Part of a small language model's weights: width 64, attention and MLP in parallel.
Each number is 200 + 20 x the weight over its row's rms, rounded and kept within 0 to 999. Layers, rows and columns count from 0. The size before them is the row's rms in percent of the matrix's.

# layer 5 MLP gate, 192x64, rms 0.112, rows 168-191, columns 0-63
097,208,217,159,174,227,198,202,203,173,228,176,194,209,210,169,223,189,209,193,219,251,228,213,198,201,199,230,223,212,180,198,205,210,195,198,187,204,209,176,165,199,214,213,209,202,171,202,204,219,203,202,204,236,179,192,226,165,229,229,218,175,201,181,162
090,214,182,243,216,200,217,160,200,170,229,172,208,191,243,211,214,187,176,196,215,205,213,184,224,204,201,236,209,243,193,178,182,169,200,191,159,200,150,226,162,186,224,208,201,220,207,203,209,195,200,213,192,196,185,194,217,210,195,189,199,185,208,200,196
107,199,196,203,191,153,190,195,233,225,195,211,176,202,222,220,201,167,190,211,196,152,170,166,166,228,201,196,169,227,218,218,202,212,180,208,191,208,187,192,214,206,178,217,216,190,205,200,196,183,201,242,195,166,210,193,200,212,197,169,204,216,236,232,220
108,214,178,206,191,202,215,221,207,204,194,209,184,206,189,204,208,219,225,196,231,186,144,215,209,230,190,221,190,182,185,214,196,208,185,240,205,163,205,230,185,198,182,234,206,217,221,179,196,162,184,199,187,212,187,180,197,258,228,189,173,184,214,190,220
096,225,198,202,193,211,191,213,195,197,213,178,180,228,211,210,187,186,198,175,207,171,196,200,216,166,196,180,210,243,179,173,193,209,190,243,190,172,189,209,187,212,225,224,208,198,188,188,227,211,146,229,220,233,192,168,217,199,213,237,221,219,185,176,199
120,187,196,184,202,205,208,157,185,209,195,185,208,232,208,230,160,218,206,212,178,184,208,219,188,173,233,180,189,208,171,175,196,232,199,176,195,231,193,185,210,219,195,173,186,185,194,214,208,206,223,209,194,172,263,170,195,182,198,185,224,221,201,212,218
107,215,166,190,183,193,236,212,243,173,205,213,161,194,213,199,203,199,204,180,206,206,196,195,192,210,193,222,198,174,220,234,180,195,190,235,190,160,197,199,181,199,214,236,170,202,197,178,190,171,168,217,203,222,201,229,202,259,198,209,202,201,181,196,204
100,200,187,198,183,235,185,176,220,207,199,158,166,187,169,209,195,190,148,192,187,190,204,167,187,209,215,213,200,219,218,176,197,212,185,186,185,190,211,212,204,224,188,213,195,216,204,193,201,197,144,250,169,189,204,197,230,213,230,211,214,221,214,197,217
135,207,188,181,185,186,261,199,206,206,178,206,154,174,205,219,189,211,178,216,217,199,154,189,198,185,200,220,196,218,175,215,183,195,193,214,196,172,199,231,189,214,158,192,209,227,190,189,211,188,194,227,193,223,204,184,211,229,254,206,190,203,201,207,217
089,196,192,195,196,209,213,192,200,205,213,152,174,178,203,192,208,191,186,196,202,154,204,187,201,193,210,247,211,228,183,168,183,234,184,207,208,155,170,235,181,215,196,215,184,191,203,171,234,188,186,216,185,186,193,207,231,200,210,207,235,219,236,206,199
097,188,170,155,202,207,211,191,226,156,215,145,180,214,211,202,238,207,220,174,219,240,201,207,202,207,202,213,218,186,215,186,206,176,184,183,200,197,209,178,173,191,196,225,211,213,181,215,209,181,190,195,240,218,201,241,214,189,192,196,207,169,185,189,191
100,207,180,166,195,191,210,172,245,209,201,190,168,206,198,205,164,194,173,216,212,196,187,188,174,181,225,212,185,225,191,192,217,208,210,211,180,187,177,199,222,219,184,204,212,208,223,168,226,184,176,243,181,183,189,167,231,201,240,191,206,217,224,219,219
109,168,195,222,199,175,212,196,204,172,215,195,180,227,199,190,207,210,197,180,204,239,198,209,166,179,193,232,200,170,227,231,204,216,163,189,182,206,215,175,185,178,197,235,227,189,221,221,213,156,176,173,233,185,189,229,212,216,220,201,190,191,219,196,202
106,215,199,184,169,167,219,197,201,183,203,206,188,199,195,241,205,239,158,201,188,230,200,218,199,184,169,212,191,213,201,234,191,202,193,208,223,184,186,244,201,179,196,245,248,199,200,213,194,199,180,235,185,222,193,169,205,189,209,197,167,203,195,193,195
092,207,188,189,191,202,227,162,211,194,201,148,182,184,230,213,204,215,173,214,252,222,209,193,204,161,213,192,212,199,181,226,166,191,200,223,167,210,198,230,193,181,203,210,210,222,173,198,206,229,212,186,194,171,232,177,215,205,174,192,197,208,211,217,206
095,191,218,147,160,221,242,184,161,178,197,160,205,203,218,195,203,228,193,185,224,213,199,201,215,211,195,199,239,214,217,202,210,181,220,211,159,239,171,191,200,204,185,179,186,202,192,198,226,225,218,223,189,200,214,182,196,177,190,181,211,202,197,205,204
102,170,183,202,195,169,232,200,173,194,216,200,172,208,219,217,217,175,188,210,226,210,196,216,199,218,229,236,213,200,187,195,162,170,176,177,191,229,186,212,212,175,164,186,179,210,210,175,230,234,187,209,229,208,200,230,211,210,191,193,178,176,212,215,225
092,236,196,205,180,212,205,180,184,184,222,187,208,198,210,206,194,200,235,182,244,182,191,161,214,227,197,224,202,234,203,187,232,197,207,169,165,185,175,186,198,180,214,224,181,225,177,207,208,166,204,209,227,187,213,210,219,230,201,184,225,172,198,173,223
104,198,177,212,189,176,210,198,202,213,179,187,179,182,206,233,217,175,204,197,189,207,229,194,161,189,198,204,198,208,217,208,231,199,220,204,178,192,206,202,203,201,132,173,159,209,185,182,205,200,188,230,168,229,227,186,203,202,235,188,214,233,180,214,225
102,206,201,217,200,219,219,215,202,203,200,174,152,203,169,193,169,179,196,173,184,180,188,155,214,212,205,188,201,208,186,197,179,217,210,217,181,175,227,200,211,252,212,202,215,203,196,204,194,216,192,228,227,171,233,167,238,200,210,191,229,233,193,201,197
112,170,161,225,188,185,226,191,218,204,165,222,169,198,209,201,188,218,197,235,208,186,167,187,201,227,182,198,193,181,213,203,174,201,197,197,202,185,209,220,219,186,153,226,171,211,197,179,209,177,182,236,177,222,186,176,220,225,203,181,207,216,216,225,224
099,202,214,201,206,206,223,180,193,174,180,200,226,181,195,190,215,160,167,188,185,178,219,189,204,187,225,191,240,194,183,191,195,193,236,178,214,184,230,185,193,176,243,201,224,237,182,227,216,205,190,230,205,215,203,163,183,183,207,221,184,205,234,202,175
100,211,196,241,195,182,192,176,194,196,213,209,213,176,216,212,184,173,144,212,209,198,216,200,203,213,208,210,194,205,175,161,205,207,223,209,186,184,158,203,201,208,158,205,211,227,200,207,250,198,200,205,177,211,204,180,204,212,219,168,175,228,226,193,235
107,224,168,186,195,193,232,213,158,198,211,166,181,174,214,212,214,169,191,235,216,187,181,202,187,180,179,245,184,200,174,206,210,198,196,230,200,201,180,221,192,207,171,236,236,206,184,188,209,195,209,229,179,208,203,188,223,231,213,172,219,215,218,205,207
# layer 5 MLP up, 192x64, rms 0.111, rows 168-191, columns 0-63
107,182,177,222,195,166,197,217,176,228,183,219,216,199,245,197,216,219,184,226,179,187,196,208,173,192,206,206,213,190,200,183,164,215,237,185,192,217,216,165,190,202,202,168,202,207,179,212,239,217,220,178,182,189,202,181,217,193,251,221,172,187,208,215,199
098,203,206,209,206,206,227,222,222,226,189,217,210,214,173,194,188,213,195,207,209,167,185,201,184,183,247,189,169,203,224,182,195,238,198,178,209,219,162,177,197,216,158,212,191,168,187,194,205,197,181,188,190,177,223,167,206,197,207,152,186,224,212,232,198
101,174,228,213,214,165,184,199,191,260,200,214,177,225,216,212,176,183,221,240,217,203,178,190,198,192,234,194,199,201,186,179,205,204,185,192,190,212,170,207,227,187,158,205,208,190,163,189,206,216,219,219,177,202,222,200,178,237,189,213,180,211,218,217,189
103,191,206,194,196,210,188,222,225,198,198,199,165,210,218,189,178,199,231,181,211,187,206,176,235,218,189,179,184,186,233,211,202,223,179,231,197,215,196,176,234,181,221,222,202,178,212,167,170,177,172,174,248,213,214,225,192,179,177,220,223,175,193,203,201
089,188,179,147,184,200,224,184,213,191,202,215,229,195,217,201,201,228,228,202,195,201,199,173,168,224,196,225,222,165,225,234,192,189,219,179,209,223,208,206,206,199,149,178,190,238,210,196,180,202,220,212,175,180,209,223,206,189,203,198,197,172,186,222,225
103,196,206,226,233,183,180,234,220,230,204,226,172,194,173,206,202,115,165,196,174,182,185,214,157,225,192,191,192,189,220,212,191,179,204,221,207,213,210,216,212,192,217,206,198,217,216,194,216,211,184,194,194,206,202,207,218,191,195,207,190,211,185,213,222
108,210,244,195,215,209,201,191,169,220,222,191,232,207,183,172,223,192,180,188,212,179,206,192,173,191,197,179,216,215,164,213,218,224,173,151,157,216,207,195,233,201,205,162,203,205,190,206,209,199,191,215,208,205,183,174,227,178,225,204,183,164,199,208,189
099,210,203,197,208,198,219,213,188,158,218,220,237,206,222,222,193,190,204,205,243,195,195,222,203,183,166,194,226,188,180,222,214,186,203,218,197,190,169,184,186,185,201,224,174,188,170,176,240,202,228,170,237,192,186,220,177,206,202,189,231,161,188,199,205
132,180,173,228,213,205,196,180,192,203,198,204,233,197,199,204,207,214,179,193,212,251,220,227,215,179,174,177,228,216,201,169,214,199,216,178,170,212,161,227,219,206,175,200,217,219,157,189,205,232,208,205,171,193,190,208,207,212,179,152,202,200,215,208,209
085,194,226,208,188,209,178,224,164,233,207,205,217,190,202,175,190,173,204,185,169,190,187,209,210,212,198,220,215,204,192,169,191,234,199,201,249,178,188,204,216,194,195,184,162,196,233,175,232,210,193,171,170,197,187,236,179,178,194,235,217,203,226,209,210
111,161,204,201,214,227,205,200,201,190,200,199,175,223,219,187,207,196,185,216,227,242,183,221,180,184,200,222,234,188,208,185,223,178,152,179,204,181,209,176,201,176,196,188,213,219,190,222,155,225,181,163,216,198,181,200,200,219,170,233,199,193,201,193,173
110,172,227,164,192,245,221,215,183,209,239,172,171,171,207,161,191,201,184,202,193,212,206,223,199,203,203,183,220,208,202,173,210,187,227,201,176,204,182,203,191,225,198,188,242,200,195,199,204,238,226,209,203,181,189,209,208,167,223,200,179,171,204,219,172
100,205,209,192,181,203,222,203,202,210,226,163,216,189,194,190,223,176,208,193,211,202,231,191,236,194,203,185,185,201,178,187,169,166,208,231,212,192,187,221,178,194,242,191,174,167,186,199,191,205,224,198,207,252,225,192,221,214,185,230,205,150,185,213,202
097,185,234,184,160,177,194,208,217,201,209,218,191,201,202,227,190,224,185,196,188,232,218,220,215,204,185,190,164,202,217,231,211,171,180,187,179,202,195,219,211,179,217,266,216,185,207,220,220,201,229,194,196,218,187,215,209,169,182,221,169,195,197,195,167
102,203,195,210,183,171,177,176,211,207,182,187,198,185,229,218,208,201,198,205,213,238,191,198,210,199,196,196,202,181,195,206,212,198,194,207,198,212,210,237,206,186,217,189,230,168,220,225,192,240,236,150,205,204,225,156,181,196,155,196,162,198,201,209,236
107,169,206,200,199,226,203,216,169,223,198,197,185,219,232,190,178,218,214,221,236,201,217,190,213,203,183,202,205,209,204,199,251,189,169,214,201,194,202,188,197,194,185,205,194,241,202,209,223,210,232,186,233,161,205,207,170,182,143,170,184,215,208,198,188
096,195,198,194,222,208,216,176,197,150,202,191,231,191,202,160,252,204,217,191,216,219,234,198,204,175,176,200,239,173,213,234,208,164,195,189,185,186,228,193,191,211,224,200,193,191,205,198,182,177,212,166,232,221,201,224,195,195,199,208,192,173,185,194,188
090,181,179,207,214,183,230,199,211,195,187,213,188,166,189,204,186,209,176,224,195,217,199,187,195,179,171,176,216,213,199,227,167,215,188,244,224,200,183,214,188,210,181,173,213,190,217,172,219,209,183,213,164,231,201,180,230,244,210,220,224,231,205,222,177
103,216,204,177,229,197,211,197,218,179,227,195,219,231,168,192,169,226,200,183,208,194,167,187,225,201,206,202,190,180,184,186,156,193,164,196,209,195,178,190,189,239,252,214,208,203,219,212,211,185,206,210,221,187,188,195,212,194,185,248,196,156,201,195,204
106,188,187,221,188,207,213,222,195,232,157,212,204,220,190,200,181,175,220,199,159,200,186,174,198,194,214,193,169,190,199,164,179,208,217,226,202,193,234,218,213,230,209,180,211,207,209,217,201,203,216,198,207,187,233,178,219,190,147,172,170,233,211,223,198
112,211,196,214,252,182,216,212,191,213,231,200,182,187,211,206,222,203,188,169,192,195,199,213,176,192,190,221,222,220,204,192,194,201,216,192,205,211,221,199,189,206,202,180,210,234,178,214,214,191,198,137,186,181,228,181,173,212,160,194,209,227,256,209,193
101,169,223,172,191,215,186,174,173,218,188,240,225,181,214,163,216,203,192,226,187,179,220,218,162,161,212,194,224,204,186,194,200,202,206,200,208,222,193,199,232,190,217,195,246,193,198,211,227,225,217,200,211,181,183,187,176,203,210,191,155,213,223,190,191
095,199,177,177,231,219,196,238,207,188,203,169,215,198,161,202,231,182,212,194,214,195,195,201,221,189,195,193,199,208,232,239,193,183,193,224,215,202,201,187,204,171,217,221,177,172,203,159,200,193,190,211,211,230,180,218,214,193,167,211,229,150,173,204,220
105,194,229,199,226,214,217,189,207,186,195,210,207,203,219,218,202,212,168,177,212,216,201,232,179,222,210,172,202,193,232,213,183,194,199,147,224,158,235,187,184,208,221,190,176,213,200,218,215,190,172,170,240,209,187,202,206,176,211,202,163,177,201,174,209
# layer 5 MLP down (transposed), 192x64, rms 0.102, rows 168-191, columns 0-63
110,202,194,238,161,186,190,202,204,197,219,206,204,198,198,203,200,217,169,218,144,173,198,202,202,238,231,206,189,226,207,141,177,210,203,197,184,219,205,209,206,211,198,208,200,198,177,183,185,197,197,191,188,195,184,222,222,224,210,228,212,241,198,170,163
101,243,215,203,225,212,238,220,230,186,208,194,206,181,209,199,237,162,199,194,192,194,211,217,203,185,222,228,178,214,204,172,177,204,214,212,185,195,158,208,175,217,188,228,215,194,193,183,176,177,159,226,206,170,204,177,212,216,216,168,189,208,207,197,177
098,170,188,195,217,263,174,223,159,175,224,178,197,186,170,172,188,238,204,204,212,236,208,219,210,192,178,209,206,211,208,184,196,220,236,215,176,199,203,183,172,197,210,195,197,188,202,199,215,205,194,180,198,204,204,185,230,209,199,193,245,190,186,172,214
106,171,180,251,168,237,216,229,176,226,184,196,209,206,205,210,182,180,211,209,219,191,211,211,182,181,180,186,184,201,216,195,198,172,213,214,178,201,230,195,182,234,235,209,215,192,214,187,181,199,172,185,205,194,192,209,201,164,203,195,200,172,188,252,222
094,222,194,188,197,202,160,195,207,183,193,198,200,258,217,220,166,211,195,173,181,180,221,193,204,168,188,160,219,224,184,176,202,226,196,239,178,174,198,194,200,239,214,223,208,206,190,207,219,223,169,220,190,196,205,178,211,194,206,239,209,202,190,187,187
100,185,228,183,178,229,218,167,176,167,198,167,244,212,218,187,196,262,242,205,208,214,223,206,210,205,217,201,182,191,187,184,207,215,190,194,172,197,196,179,209,209,197,189,213,180,203,214,179,201,221,231,210,190,208,190,157,195,179,202,216,198,205,171,183
104,214,197,178,209,203,213,198,225,185,212,203,189,209,219,203,237,210,210,162,214,217,194,195,199,185,170,215,213,175,188,233,191,218,181,180,168,199,168,199,188,213,216,228,193,177,196,182,214,171,166,226,194,258,186,193,238,232,229,200,182,193,185,202,182
103,217,185,181,183,220,175,193,208,181,181,180,211,195,199,245,207,188,136,193,220,199,216,200,186,190,204,195,209,200,186,211,211,226,178,202,213,178,225,191,187,232,216,190,170,184,191,166,191,215,181,218,197,190,182,199,176,224,231,207,246,203,208,207,243
139,199,199,219,209,187,212,229,175,209,157,211,202,181,158,222,221,212,210,211,212,237,175,172,217,197,192,205,176,208,216,201,169,175,198,203,186,205,196,230,228,201,184,197,232,212,180,181,209,195,225,189,196,216,174,196,202,220,258,163,172,195,206,191,212
095,188,236,193,186,225,201,219,175,225,195,250,241,199,184,203,175,175,209,191,174,211,162,215,204,194,190,175,200,195,204,188,188,233,213,188,229,194,202,181,189,189,197,157,173,207,224,200,198,209,212,183,204,228,166,237,185,178,190,226,186,186,184,214,195
109,194,233,216,224,246,188,220,188,203,219,203,190,193,208,202,182,189,173,237,217,184,193,228,181,176,194,173,213,182,194,243,193,185,204,215,202,187,191,236,168,185,225,185,221,224,221,177,157,225,164,200,197,181,201,193,179,228,206,217,202,194,201,180,195
112,179,187,194,210,227,232,231,166,188,218,207,167,155,195,168,219,189,198,223,190,240,181,216,205,209,181,188,236,171,198,189,184,198,215,222,193,184,166,215,188,230,223,207,202,222,175,178,209,218,208,187,183,183,207,217,202,203,224,194,161,178,209,209,203
104,197,194,214,207,201,201,198,194,153,207,199,180,200,185,202,191,209,199,184,196,222,192,209,168,188,185,203,204,190,237,224,235,224,163,154,194,198,186,163,195,193,207,208,225,208,207,230,188,159,189,182,210,172,214,228,200,223,248,201,178,198,234,213,220
093,185,206,230,224,226,202,185,189,209,182,181,203,197,211,187,215,159,213,212,237,192,181,178,187,207,221,182,216,206,187,154,201,206,209,200,157,227,202,174,200,217,211,176,144,210,188,211,213,196,210,168,232,174,213,209,210,217,181,203,228,215,194,219,220
105,180,195,204,229,185,168,206,175,210,172,214,223,186,206,198,181,191,204,210,172,187,196,185,177,224,192,207,210,229,201,194,207,231,200,177,232,212,207,174,253,204,196,186,177,146,217,234,214,205,215,174,215,239,192,193,194,205,216,197,187,166,182,209,218
106,196,166,251,249,171,181,195,193,228,207,200,200,210,187,197,187,176,223,213,195,192,204,166,181,165,211,196,178,227,177,196,199,185,173,187,211,156,200,201,196,198,210,228,209,203,181,223,184,186,193,198,222,199,231,239,194,222,221,206,208,234,209,193,197
107,190,198,168,205,184,202,161,192,151,219,216,204,206,190,197,168,206,198,210,184,216,250,193,153,179,201,174,224,185,219,233,214,205,181,210,185,203,200,217,253,208,220,178,198,214,220,208,211,209,227,171,210,191,205,185,176,215,191,205,183,215,207,186,209
091,240,191,182,181,196,215,184,187,180,184,186,213,168,199,197,184,223,208,168,226,205,232,146,215,209,168,194,207,245,184,197,217,214,189,181,185,197,188,196,191,175,178,220,196,210,212,190,225,183,233,216,204,201,204,181,233,244,189,181,222,184,205,209,212
101,184,195,229,209,166,203,213,208,194,194,178,198,165,199,235,220,187,219,194,193,208,243,172,196,203,222,194,212,225,206,226,237,200,202,222,173,169,185,220,191,173,179,179,168,228,198,173,194,201,188,230,158,236,213,211,193,193,224,197,201,220,185,201,206
099,196,193,175,195,196,195,164,189,225,205,218,225,199,217,195,225,214,195,225,224,212,207,221,185,201,201,211,220,223,223,203,220,194,198,193,219,234,157,209,179,133,184,168,185,193,202,209,222,183,212,174,199,239,162,215,195,182,178,212,201,172,192,204,199
104,220,169,200,151,193,180,197,223,196,187,218,197,244,170,235,210,205,200,195,195,178,169,212,211,201,199,170,227,154,210,208,177,208,227,204,206,196,208,206,179,204,160,182,196,222,183,236,189,212,207,243,196,210,213,233,208,197,206,200,174,200,198,186,200
095,197,179,203,198,181,200,215,191,230,232,196,168,214,187,231,227,240,232,225,202,226,185,211,190,221,186,211,183,211,205,190,198,199,166,261,196,198,178,198,193,200,162,207,205,161,196,181,174,173,192,199,174,200,202,222,212,236,198,178,211,195,186,189,198
099,182,204,242,188,211,165,197,190,188,236,210,227,193,184,218,189,190,189,205,212,181,224,234,186,201,193,214,175,216,199,173,217,226,197,194,192,165,181,175,201,184,185,230,219,211,202,217,232,171,215,191,183,255,207,186,189,203,189,192,163,212,209,174,222
102,228,218,176,213,184,235,191,216,187,175,191,208,178,220,239,192,174,152,201,227,186,175,194,194,200,171,194,174,210,162,197,247,205,190,184,214,185,209,180,221,219,196,217,235,213,210,219,238,205,190,200,190,203,162,190,198,198,207,205,189,207,217,197,178